{
  "d_model": 256,
  "init_std_up": 0.0194,
  "lr": 0.00293,
  "lr_mult_o": 1.03,
  "beta1": 0.95,
  "decay_fraction": 1.0,
  "final_lr_fraction": 0.05,
  "z_loss": 0.0001
}
Each number is 200 + 30 x the weight over its row's rms, rounded and kept within 0 to 999. Layers, rows and columns count from 0. The size before them is the row's rms in percent of the matrix's.

# o: layer 5 attention output (transposed), 256x256, rms 0.069, rows 156-159, columns 64-127
# v: layer 5 attention value, 256x256, rms 0.0787, rows 157-159, columns 64-127
# q: layer 5 attention query, 256x256, rms 0.0718, rows 160-180, columns 64-127
# k: layer 5 attention key, 256x256, rms 0.0741, rows 160-180, columns 64-127
o156,082,214,159,184,172,157,211,193,242,182,179,179,200,222,223,207,193,213,212,234,148,212,176,209,201,191,261,227,209,141,222,212,242,195,134,187,126,220,175,208,247,245,206,234,124,214,208,268,259,180,223,188,190,200,220,177,220,189,195,186,178,236,149,237,220
v157,082,199,157,185,245,169,171,172,170,190,190,189,165,178,161,260,199,231,225,156,207,179,272,171,204,176,212,155,122,191,195,198,253,257,225,263,185,187,195,132,199,242,179,212,206,226,206,210,179,182,188,220,245,199,193,237,212,220,198,198,209,214,212,167,182
o157,085,155,241,226,181,190,229,249,187,237,223,215,245,202,187,195,203,148,221,216,241,168,174,248,163,200,224,224,237,276,213,198,220,189,185,188,221,198,206,234,166,149,176,157,207,186,197,223,212,182,186,207,212,212,225,188,192,239,192,193,207,232,253,186,229
v158,088,209,183,186,233,217,210,211,133,218,255,150,200,191,242,191,160,106,211,194,196,197,182,243,148,243,228,270,199,232,162,161,190,220,172,240,236,173,294,222,154,220,238,169,213,188,250,172,194,212,192,191,232,268,221,210,153,172,162,161,212,211,247,204,175
o158,088,157,228,201,204,200,204,184,190,179,149,227,223,165,166,219,250,230,224,150,219,190,219,161,225,236,194,235,231,203,262,205,160,151,207,189,220,217,179,159,164,183,173,197,192,188,209,208,196,177,173,211,147,186,202,222,174,182,230,173,183,190,145,166,266
v159,086,199,214,153,187,204,166,211,156,209,248,207,237,235,214,213,227,204,204,185,283,163,174,200,205,196,171,213,218,201,131,184,202,158,193,244,223,258,201,219,215,185,208,242,188,190,126,201,190,201,218,208,168,221,142,170,212,220,157,173,194,158,126,211,214
o159,091,237,187,183,235,189,228,205,241,237,155,204,160,195,129,225,201,193,184,176,190,251,231,156,242,230,272,201,198,192,207,218,223,185,204,225,221,173,179,250,201,265,175,177,220,199,150,221,169,191,220,256,154,195,199,233,185,239,177,155,140,191,238,189,199
q160,119,219,153,196,203,163,232,165,182,143,165,244,245,186,198,181,166,212,256,171,180,230,167,178,193,225,158,230,159,218,208,222,158,173,241,224,197,252,195,146,184,151,244,169,194,222,228,233,144,171,186,184,205,163,159,167,142,156,171,161,234,176,208,229,221
k160,115,222,221,186,209,232,254,162,224,106,206,224,218,249,138,172,154,181,229,248,202,157,253,217,195,194,172,195,190,132,181,202,210,199,183,225,219,214,251,210,152,202,194,212,217,196,217,211,168,215,184,189,169,229,148,224,240,222,186,208,222,167,154,190,187
q161,121,182,229,230,174,221,246,149,178,194,201,147,194,215,183,198,196,205,217,186,188,167,238,185,259,162,132,220,238,199,255,224,233,217,190,206,227,187,236,199,198,214,193,176,185,262,180,200,259,234,218,172,256,133,247,204,209,231,196,235,235,236,248,190,171
k161,123,181,159,184,126,206,218,158,206,190,216,213,283,250,197,233,176,178,218,188,242,215,205,214,140,217,185,222,227,247,254,236,165,243,184,204,159,223,217,185,197,192,159,205,155,175,189,189,155,218,224,172,207,139,212,184,199,192,205,222,179,171,250,209,265
q162,112,183,171,191,201,242,245,184,220,214,203,201,226,177,164,249,162,176,152,231,242,218,198,178,211,179,207,206,252,207,246,207,189,196,223,181,217,182,205,215,182,180,244,284,139,211,196,197,274,235,142,208,226,198,135,242,151,205,254,202,205,231,172,237,194
k162,117,228,133,171,200,177,214,216,200,134,296,168,213,168,172,220,169,250,210,171,227,195,145,202,241,209,177,233,189,246,216,192,186,203,199,216,177,218,195,175,193,204,207,191,218,188,220,188,211,186,192,181,122,233,174,177,167,222,147,193,186,202,168,149,219
q163,126,198,177,218,224,184,168,183,162,209,193,187,226,197,183,186,167,172,209,246,176,197,167,216,234,193,158,183,234,143,205,168,180,250,182,257,239,172,180,177,175,196,246,191,169,174,144,142,189,177,192,239,207,174,193,198,209,170,216,214,194,256,198,203,211
k163,129,221,191,189,229,215,183,172,226,202,267,192,167,171,205,158,159,208,201,222,220,166,237,166,176,199,221,246,214,158,238,251,209,224,223,190,183,214,224,139,169,195,165,245,177,156,190,193,201,185,189,200,220,228,155,230,185,179,175,204,173,238,215,178,212
q164,115,196,183,215,178,234,117,206,209,218,196,217,179,199,157,220,221,171,171,205,202,215,175,241,174,193,208,218,179,200,242,192,192,223,225,200,174,165,207,197,212,217,241,174,220,173,193,216,217,222,181,129,144,166,187,191,192,211,232,223,207,170,253,188,209
k164,120,164,140,139,257,185,178,193,210,210,205,199,212,216,196,251,197,226,138,233,192,245,197,197,205,224,283,210,188,218,185,156,199,199,191,244,233,239,202,207,189,248,230,227,248,197,176,217,196,206,208,188,230,217,199,163,220,215,189,198,177,158,208,208,187
q165,111,191,194,145,178,208,223,222,206,177,197,208,242,241,230,227,247,168,194,207,180,188,258,205,220,256,229,204,194,236,174,227,219,244,243,224,178,229,201,204,201,165,141,165,214,189,136,203,196,222,188,207,177,219,198,211,218,207,195,178,213,226,176,192,232
k165,113,199,181,176,191,195,230,198,184,193,212,156,198,216,211,207,175,198,175,192,255,166,268,177,230,198,192,223,195,181,203,221,216,229,238,204,180,201,179,204,218,169,184,223,239,182,145,144,216,213,219,201,232,206,169,187,250,187,219,219,267,233,219,210,173
q166,110,216,216,204,185,178,237,206,145,210,172,226,188,169,223,175,197,211,166,174,210,204,245,236,184,140,195,197,171,189,219,183,216,260,172,213,184,229,233,169,168,81,211,205,231,203,197,218,184,243,188,184,169,215,188,189,218,152,170,186,176,290,168,182,227
k166,109,186,218,191,240,168,216,275,204,162,198,199,218,174,223,144,220,194,185,201,173,229,201,190,167,206,180,208,170,194,203,177,273,212,181,181,161,227,184,238,173,155,176,183,161,205,194,148,203,167,194,130,172,212,203,166,159,212,235,187,163,234,234,181,175
q167,118,263,228,171,220,170,221,144,150,170,237,206,163,189,169,278,231,189,238,249,238,164,173,186,203,189,155,214,194,218,241,185,170,273,176,219,163,188,187,185,211,186,216,205,193,175,141,206,216,197,214,223,201,208,172,236,165,216,148,198,222,191,168,196,209
k167,123,228,224,213,233,160,210,175,185,226,207,222,230,264,215,184,193,235,219,237,190,208,194,165,204,176,172,211,226,193,220,203,180,241,170,210,202,154,143,187,216,202,154,220,182,137,210,177,242,225,219,205,180,248,191,183,187,242,205,265,244,168,141,193,175
q168,118,225,178,249,150,139,144,234,189,190,209,208,208,162,232,213,206,178,169,207,175,225,182,161,213,260,234,189,225,193,219,178,157,177,184,183,193,248,189,207,236,199,155,155,193,141,245,215,242,186,195,173,181,149,203,252,214,203,189,192,177,216,201,209,179
k168,119,218,192,244,180,200,198,224,173,129,198,191,219,140,173,274,194,194,221,189,212,223,176,164,222,233,223,184,186,184,211,204,188,172,209,247,227,195,128,183,198,193,232,188,228,184,222,180,127,212,175,173,189,165,230,235,287,175,230,174,218,175,184,188,247
q169,118,204,298,233,271,243,151,194,173,216,181,195,233,180,164,239,187,235,211,201,187,182,200,222,195,174,169,181,163,146,157,153,232,180,208,223,211,219,145,239,161,216,196,244,211,240,192,143,223,213,182,140,191,228,158,189,259,224,160,209,171,209,192,193,177
k169,123,169,184,248,223,181,188,204,167,188,198,226,199,186,246,198,225,144,186,197,219,215,178,210,191,221,174,199,216,177,182,196,254,195,218,209,196,257,203,243,171,149,210,157,169,254,217,165,225,218,173,183,158,219,144,192,231,167,190,230,177,142,187,185,224
q170,124,169,180,210,206,205,181,170,217,208,205,253,269,160,245,213,204,252,212,198,156,237,203,186,146,182,147,186,190,145,167,208,185,174,179,261,166,168,199,221,205,218,281,190,184,230,211,225,250,218,213,224,207,206,162,195,228,201,170,197,178,196,236,167,192
k170,124,204,152,257,185,233,204,202,198,165,191,197,191,128,186,212,215,211,189,200,173,223,219,231,184,214,185,167,235,182,227,187,224,234,236,206,213,185,279,219,211,243,157,227,218,202,182,256,178,262,223,175,192,221,161,169,226,171,221,209,208,239,211,170,199
q171,125,182,202,192,231,255,226,222,203,191,169,214,170,206,199,163,228,208,204,169,209,207,218,165,236,163,199,203,198,187,214,285,198,191,168,174,163,232,216,206,200,218,202,202,179,235,140,178,245,146,171,205,226,184,165,178,217,145,237,206,205,218,181,145,198
k171,117,193,214,176,201,223,211,135,254,239,152,192,223,173,209,232,190,182,158,186,209,164,205,163,155,198,184,225,172,238,202,169,210,181,262,171,173,229,201,214,205,204,204,193,224,254,145,238,218,173,237,186,200,232,216,236,190,194,140,198,188,224,171,194,208
q172,114,181,195,185,178,260,241,232,208,220,210,170,166,240,226,160,215,213,219,199,229,141,155,223,208,239,183,199,149,147,200,228,202,189,190,210,165,202,185,196,187,222,211,136,174,170,148,183,204,166,220,188,159,239,200,176,186,208,259,206,170,202,237,220,183
k172,115,141,184,207,247,205,203,237,191,213,204,215,172,168,195,217,156,230,227,209,224,200,192,184,232,260,215,227,211,192,216,189,165,201,152,195,177,160,205,185,200,179,220,215,234,198,206,152,265,190,243,162,186,220,195,175,180,229,192,185,214,224,216,197,179
q173,117,190,197,249,232,163,228,167,222,262,213,175,157,205,205,215,201,216,146,175,311,149,212,241,190,211,196,169,178,188,173,192,174,210,219,214,224,228,190,162,195,198,169,184,205,220,186,152,266,190,172,142,225,145,196,192,209,203,235,196,181,174,228,190,139
k173,116,214,222,196,220,125,169,168,148,174,196,199,245,218,238,202,165,207,188,204,225,172,244,206,194,207,178,154,152,130,224,200,170,231,226,203,174,171,162,158,168,210,218,222,177,159,205,198,118,211,171,245,224,202,213,217,212,230,189,239,252,218,233,201,242
q174,116,122,218,185,282,242,191,180,177,179,217,197,218,229,191,137,182,158,195,156,179,233,201,239,197,204,153,192,163,162,212,192,192,272,154,223,102,163,216,168,247,232,168,170,234,220,191,208,169,212,167,211,184,156,205,214,202,171,194,203,231,256,123,190,274
k174,118,131,172,194,194,225,209,230,201,185,182,176,182,184,250,170,172,202,180,195,173,218,238,155,174,187,197,231,167,168,227,167,160,222,192,163,203,199,204,181,199,187,212,163,185,202,214,184,160,216,215,180,221,214,212,218,216,203,168,213,204,234,168,183,180
q175,111,185,203,183,194,171,157,188,204,210,145,191,184,201,264,197,180,194,222,192,203,217,237,216,167,175,178,237,161,213,220,209,223,183,188,200,193,174,217,192,176,189,226,204,203,209,168,179,227,213,158,198,179,180,218,188,170,214,172,205,217,204,173,192,210
k175,115,212,189,190,216,182,243,243,226,195,180,194,210,244,201,199,188,168,232,223,138,185,198,213,190,157,229,211,182,239,234,168,222,213,160,245,182,177,186,191,154,180,237,226,275,186,146,180,184,192,142,214,194,245,246,180,182,202,219,233,163,239,226,188,180
q176,120,148,208,240,185,239,232,210,165,206,186,163,242,228,190,264,245,214,172,158,179,209,240,212,165,199,165,228,224,206,211,205,156,200,262,188,165,255,208,245,190,227,189,222,219,258,203,230,207,211,225,201,139,251,188,193,157,263,241,263,156,226,205,188,215
k176,115,162,165,221,233,242,187,174,159,131,227,164,186,222,187,165,166,199,210,190,217,245,151,191,200,246,200,230,273,237,218,249,210,214,190,223,178,192,250,245,170,230,170,236,201,218,165,152,169,205,238,176,211,182,189,263,175,203,174,237,117,175,187,194,190
q177,115,177,177,181,242,238,203,215,201,210,202,226,186,212,154,164,206,186,217,189,200,254,182,199,188,194,221,241,258,199,245,193,183,245,179,222,211,198,164,205,176,145,184,215,240,251,242,212,197,243,209,174,209,136,197,241,289,205,237,209,225,167,236,209,204
k177,115,194,149,180,228,208,204,211,225,228,205,228,197,206,127,219,201,183,213,174,159,186,214,153,138,218,189,265,247,193,197,201,195,207,180,204,178,170,185,183,237,192,192,212,181,227,147,202,221,182,222,189,216,165,238,195,248,238,214,210,220,224,233,244,239
q178,113,215,206,211,178,157,221,195,253,252,172,161,203,257,184,174,187,166,186,187,170,242,191,217,174,219,235,181,192,184,188,238,172,190,213,171,220,242,225,223,178,207,177,165,173,246,213,277,257,197,206,156,217,188,202,190,251,188,129,178,197,186,152,148,216
k178,114,215,193,221,178,154,242,204,206,201,226,193,230,189,205,196,153,201,173,233,152,229,198,227,212,234,251,207,199,221,224,220,233,171,184,216,168,208,188,213,271,187,198,276,232,253,201,213,146,194,200,223,181,256,144,191,221,221,186,202,203,172,214,220,252
q179,121,226,229,179,207,188,184,244,189,221,207,272,201,222,189,208,215,256,175,198,190,230,236,198,193,238,230,218,232,243,197,184,177,153,179,191,192,209,164,216,184,172,190,181,246,145,227,143,188,260,180,184,198,182,171,196,164,134,217,241,180,252,215,194,145
k179,119,198,215,220,246,206,201,217,193,225,188,248,199,175,223,180,206,176,204,167,201,196,182,235,228,196,198,231,227,186,202,187,191,177,211,219,210,157,199,159,200,252,186,172,200,165,169,231,169,175,208,193,196,184,198,237,180,193,223,199,157,206,228,208,217
q180,124,216,167,207,187,166,157,203,142,201,186,141,193,219,201,224,214,214,194,224,225,237,195,201,245,179,195,158,171,253,252,146,237,264,258,203,210,197,210,204,203,236,275,187,237,286,208,184,171,161,217,242,242,212,192,189,196,199,192,278,257,200,202,209,129
k180,125,184,130,212,178,174,233,158,189,214,185,220,187,183,206,173,212,125,225,164,209,205,219,175,185,177,256,214,175,232,164,215,233,190,196,175,167,215,262,203,229,204,188,174,191,181,226,148,172,230,229,228,242,237,206,181,183,220,209,214,223,159,218,199,225